{
  "head_dim": 32,
  "grad_clip": 1.0,
  "train_tokens": 94180000,
  "steps": 11497
}
Each number is 500 + 50 x the weight over the matrix's rms, rounded and kept within 0 to 999. Layers, rows and columns count from 0. Numbers have three digits each.

# layer 8 MLP up, 384x96, rms 0.145, rows 210-224, columns 0-95
593466496511547520494518507571536414442463501501531585554513508552515445523404467496416494517579532565432463494507431435437493465382433490459476563489429517522444546497532416550538475628501480406538508454440582529514479472497511634421510476482511479522461513588454565505478468511474431506
463583500448515600510495548490542478505462562570566524367545519650520460439406566535558476488517542517433495478417484425384531503513439408525464471573433467509442609528455508533470533536458399493526647485482452515442475415469389569480614553472598482458493451438549543582461432604511515505
517556540444571555536431452599551516528523525516584483427462480599490461534501549475493513447451458593432471464503498453419462424484393517499549539408424449472472527501574493506627585479444379345504502532451490520508444440432587533547541557540520488494445469567503477528500495542530509592
452481540476457533417463461611473429509536499458406502565541463467463505556529479518564547490528517503493422530437484485428489506514512572449502582551513614481508482442503491571578515523526571390542502594595615551410555473571513577473425424560452555546568438426543486503552471451490501435
533550429586585443549495596512493469499519520526503505485461478553563415448482498533451480587524488530513480531514529534527466405462491488514523528491479492473552552489410504481471469549548574531507519491468583497505481545541530591412520445433500494467534473498551466422531510540459523493
561460482481569548545461527466479543417487434487590530470500500565522532491488451534492521482527565499505479490478492516502441420459502532515527498501422468508558543485525533501490501478564463523479500480427525405452467484522469575446472559505531468501560512525544554532507506531475538556
502463537475450543575509522508467509512530571511522470491467538516414492475461539457509525511481463463538563485482522374461569409595434398540500475505493432422511489553512534482545454520467442442490500528467484459462520502586479542487473498405490618463540514492523476487512472591536442460
431510530617531548578473521484508531561547472537458452479512472535498431483518528404494549508537563498534439424468458435514516466616457475545547495390589543404452473476475543493535510441500500407598458628500462520500511554499414484442561487528473559448520488570491519496481465433485517467
398433479576580517473484400542486449529484523544415504398466438495455480558544526561538502504477530493544465536535519476366495487480439477409528472497508586546515458473518537451465519498557574460504541521526525518476502438570480498483449499497487466577453456483532572536538540561407447671
499518527525530492485496576539497451478474473541539458484518384576531511493424522529483540515443507477492488486536534366438505472424529480526495482519455549493487446397512541503502481535515489494570530488450573506495447478520471470509472536523465503533496482560430470497552511608433504589
411571561533455494509487437537524553534554516519509485515501464518498469522429590511560477468522449502523465494541438488489533470468433459495458500501471599416505546463550457508496495478472555451471505529509558438540425514541557542471443468494529583513504491522541532454547504501564477512
562430493478541615517473508491513419513529396552503521488514508565423502529499490529426424516561496513504477437493539535456456559568496522457460538441455526550504481553537463589537544487449468458473563484503459526486485553445419510482550494496594534465431504469576511508533511474477510545
457506580457590435549434505450572463578494505569422473480462507543500531510571510439549416416548467431478566428476512474479560440438459525496502472488475540462514569440510505502542420552531488503493489618501494491446516531442548484594449527542530495489454440503471636500493525533488526465
436503532425458473552499512534450471529506490521519506437544526471557509446576595443562534577557535493449404561535495504421497415463514582438535507528485491443528462537497536476462485500601491488535516605528483542458490423447465505433491468421516503466478469520481573475594510496495447584
610453420476478590554492551468508435502432505542419464519640500507453495484495488542590451506442485499472614502461474488566454461508487553467501536508517487506485568433488538487474551498534396563525476465530522530485439521489461524530483542490476481476450398592487496502534533514546467593
# layer 8 MLP down (transposed), 384x96, rms 0.126, rows 210-223, columns 0-95
433464492504442556623511473446533548508461486577468468529493508464526484492517570512506528464505533510585521556470598539489509521531433445503504485482541465484490479486458478464458475526439441560427444527524521458595499622550499544612461556487414510471425495439566471414529493491544468430
544431482571491513432458489645478586493451480489466563575431605455550420432539573494435477475518477557478529487471632379507487514471412572532451593375516434632523468503473505506589553480510462595572499484527393487525398583509493434430521464487517457532493473457511420545490551530433457560
496484497555551441394518452482442466480519547453481448529450594478545410463376463528466458498487503533504433494597567513510498574470449451558494522522510576533572570478540493500455401531442441521504505559481517439510542562486520584446577476578567498532464573433416456510573478549482511488
453469502561492447530454439437536445491537488561479527489510442536576538427526479518493450527522424516513490459532460583459512517524603509486528546464445515420558478549508498506517494488501496450539553565559560511544533598502509496556533538565475475510516480499520472530500501099450385507
441515523454498536432510495448463467510464513476512563536512531485449536533530553539504556395543476512518525488525470428497499580533379486551418460526487467512468496533518491485544549458508490517472451450411394557494532510468518494527442513567505546548505533506486454544455463533598562530
424497486476499533449477497515509539520472583476452518509505525508498533517496572533512478521461471446520489513537464456474552531529534491510422535530558549506455524520455495465472417436476498538480492554575482508588507532451517452560492487504476487475466487457535488447537541511526455482
483487503529562472555438498505430513462462495555448500485508466437405508398544579473513477493465530532415399347523504478538463421520427522462552551489476494427479486561415553541492471429540519615524519489614442548554562536536512433547531492502530612484495530437539516608589462554539491461
609487585486510489598474572402534553552444558496528529433520540500544450558501436499542508484505522476544489515450468611513502513519445450457477516550545490463463449492463458522504582518484423464560505446434522454501587432461473453413461517535520509541389521502538480438452460594565497533
508559552453510422440460526550548486527568478540539537566510487436529534526460446445408510394484525524459521464534486522520446586475503580568493537561526522486459465492459476503453455512562487488457578429440445458570473547486535527430538571427529511480471547473445452482361490672576486418
510570476490504549510473542502518583501510446482461512476409458459508553565456454508552590509474517466489552577446490538521520430530524484553477509465517504494526470474514524470473479460533501493401494536462434511564499568492504484489481499446538519502480511493494482521400586582462546487
542449457518557483559499567458505539490488476453447477478462486490552486523464497539472465488521593545521579529428504427572446527493547484523600544490489460541525551573499472529482498443453534473501470441521471404510540539468463462457547440463512532540406501518515510468560450464488511527
558452514507503530409525516520394480543484367564460519494491465539533537541520528536516568511395516470573580559503488477467502499480481532520465532447450444487440496523477512493481475380516576415465492457514542472479499533484560505464535559523595470477576492456487473520497448531594485435
514487481453489477450464561591494516559511418469612548499480480520504517539486563427496469544467510658493549488512445459505500491552530526426501506475496528497520413525556481511464376434469430492487489533538516539525444572547503493524446434472485488576479509528474412557518473467550487554
507468453543600556402409524473467508543540497451529510550571422501557513526522474483478469513542426431452473489484574471547456599447566494509468476565454487501563408533494520497457502486474523510481536469464498532424548490549457501588520441478528447536496506568484517545557508429491515453